config.toml
head_dim = 32
hidden_act = "swiglu"
norm_place = "pre"
rope_fraction = 1.0
init_std_qkv = 0.0567
train_tokens = 94390000
dataset = "wikipedia_en"
Each number is 128 + 32 x the weight over its row's rms, rounded and kept within 0 to 255. Layers, rows and columns count from 0. Numbers have three digits each. The size before them is the row's rms in percent of the matrix's.

# layer 8 attention query, 96x96, rms 0.106, rows 0-14,32-45,64-77, columns 48-95
094:154129162184117173120148136116100155206152105147157154093082120152155104109085097100130093127120159101102136104121111098106175096149174146084182
096:177093133168132139203119127079154156232143106150125111090155102153111056197113102112128103150142104084150190143115152145183153127163107126134115
091:127063122155160114203101146155064144133143117157082140127143090137165074158155135097118132172155121100150134129098112143159162128175148119091147
108:155110151125153155117165109103021091128145123111053154172156102075137103174093106137090119138181104144163105045131126133067099103195152150157164
104:099160065122144159117160119118157201117097149183119119112140179124107125146127141095077096122111111156074123108200191132129138149133119123119143
105:188171165120138170131191101131058101130124169113102159207134107070125154185095116093148125135151124146128126105106098151155107125163129120179170
130:128152216144156101140162100085081115134113121112103154144156115104099093145102110130054128132127128087155134131076183151123116143184166128130138
113:084099100062121104115100101102201131102168088145152195125122142148130173069140127183132189124094132163121095150143143181156116044117110128153111
103:118081224110099106129126104105122092163161085111093182129127092077161118083103140184089089114167138148099130126151157135119120093233126081164127
116:105146136146089106180093085087115150162177175127157090167165108088149123086117128196143140114112075174124192124145133096145086075200085114158159
111:186206141106184146137126168131069101122159181158077131188140124151109126151088144058185179121121113074125129139122091139151113164128153170128129
094:088172097048140124076148091116149109115130117129099145184142153137106138186083123081171093176170120141108102094145131098104058109118171138145143
111:143074110222175119157153121157151132144163099177138122134101146136146147156142158103192148111161110135099151132220180140128125098113107133133188
103:148114137149092052192067158074135163119130156156111063104174123163077119125132106165106127129138120119118164116146165118137090076116098131100092
108:195164137181178140160085176086072096134123177123117086068158156150122076137131117121135161128111099125147126164159185088126157140099121137172166
095:154156140110153103155146100123145134106116177161088128149146133141123124108188079155130127102112112134127129160179216163157134161127140134089155
099:200126175116106096163061172158167170136112093142105156132108145135137114092121051180168093091088188146175116135168146158148042142111097140148137
080:170194149160127087099150122115089116168101098136069139172052165171108135143141151220131087137141117142174115113137181122110139135105114132107185
074:115101111151190166184179147082090133112110094131103158224141098094152103144075109123119106175161101075134176076122124132091186078152116097121129
080:081060094183125106087116114098133125140154097131155102062173090117122126115099097097185163127048173156104111159125107127140080140153103102172094
071:107129121164135113081216175106078179077119105116158155165108117119086121146106151141181110097074156130141192133122119089108136118192148158134102
081:121109142148218131114206177099134122133065135075155174168142115079120123130087112091153135104108135129138161138092094072146140139145153092114154
089:145144119147187169147198125124129152100148090174164132100130139081109141106157118119121087158088106099150137164161152127139170088109129166111169
110:158181192106083079088086135161125101112078075074108073099121159110159148092134152134156154063136190128121128089160120142155124150148050142132132
116:171163161095094130112136109145123119156158124125159165109112123085150056058149159121149098108123119162097191132112134132202083192110095111145137
120:181211189138147114114158138121058083095069111124141079122143109106125110115121150131195156110110141121144148107120161105080144148088071132124141
123:113083083082130120081171126038163170162135103165134117194085143120157153144139113173147127109153166181136147140098153098102132193178144095103136
133:160118073166224158142125157168057148136110180185115152116139130149135128158114123130136172150109100122123068125103185113128102093154154123123079
116:163122109150111094146067176169128117136100123121122162113148134181169159119095100160081095139133124118132122160118116136121089114128112139103112
108:137104195111166156150064147093158091190143125125131158110161140148175089141210168145131146095140171103133156147124072095178136142167166114124066
091:109129148145160131175051113084101098161161087117126143081136123138078096109164133133148130027102119071122134160173088122145129140115134100096108
098:132111191117148151148091170101102121137131135152121187092147138109097106125194171115148152079144123044089180133167053108144132140131144122121110
091:112109169160129107090120132166063059123090125102085126167130052112133077135103098102113131115123087118152126142094128148081127118130076170131175
080:102169099091146105148144115182182146122127136133146107136116163160189194066099194152146118159117131238144130114135141150144129141133147115152078
099:157149139125143138142188188183099088129075054133062144136122142120152123120083164151119106144154138167112153113078100182109105098147089170116103
090:106149142129152137130171146158092117141091075137088136161136101143171108053085160160060117118099114180114118124132157148119106159145190153109143
079:150105163129130179168171153092156086134096156104155138126179096132189155082117096206080118113134128116146130152153186141117145090149134142157128
104:076077157133064107114126093160118096131155135134108138155105101153176136101165121141131038125073132119153102158133200153102104074188099156127168
096:153175104074129139103099129127112201169174185087125087116094101120125073150147147128151166137195113126124153105127081138147047119109136151135118
099:202158143106220139186134168111100118124140184122100130095099107108105083105140178067129169102164103083128141115111108108143139160057093145151123
095:089146145184187091089105117072136121110133140147162086117135103147091111141121081154109149126158112088138105134171097142116134179109077095191200
110:208109114163135148117159124085123125115132172120120043157139128156142104145153121108138129104114114142164118077141158180142057135156149167137138
102:138150115129130138215118178084085113142135178079196099116134109147142077098126126164109163146121105090156108103150114140117103180112124145141107
# layer 8 attention key, 32x96, rms 0.0959, rows 0-13, columns 48-95
076:124155079053147059127174135138139131174093087142204109179084184120111160085115138135081128141102133149133145104137097132136142131137131137176101
077:136085038122120122141185126148114087150146088129174137096100173107109128118110119135128134171102123161162135173108160204188114118107162134186127
062:147138073068096133103121155082183096086190114094171142170114056118100116108153143112099150110107071137131136180141151167144125137098118134141135
076:206166073138158127090130154138114111127135193170088141105102083142098166167160188113088175070114123164096080164166111122155107165116176121089167
097:089153139071146168107161100130108129113173060140140108097127111102190109112135128102129110169135114152104055149089157103150091083149100129103114
097:161163154115187085133092172088117127137148132097136110126130061168103107112145170112098123088136130121094092165198153099095091154146187102076131
084:172173151132165062133102200160202090177146128198106137158165126120127128140178122090139187094112127132113123140177130095148106152166142073147148
115:078117150113125173132059103126147157114150078118069187075192098184131128149125107139126081093091120066098152105110154152171107157153120116091051
130:084137101125104188126140106125147145142128130091118146117178171106169183126112125101147166159154157121081085100102138154220176051107118128196095
115:115110095150129088103142042201111112166098138086129191095074078174172108110157138137168065086166154154142117153101074173190144054139142140177128
116:171098149143145090134129190115158052167112122060186132112085165130183143123170128081143168174158170101148112187186132139162154073122183119079176
113:127072122120099068131119078110173183076145100137122152110145138104087117148184152102128152091091127104135087216138152067099083219137150131107135
126:185110104089139103160129164155164112112111125141162162114110079198115141130108117180094093127135167134135194133106177071128094113090202152157144
105:124098123142113124187122155190151052186109107133128116181139172168162102137082110152100076196120159142182154171120177169152118116098139133187152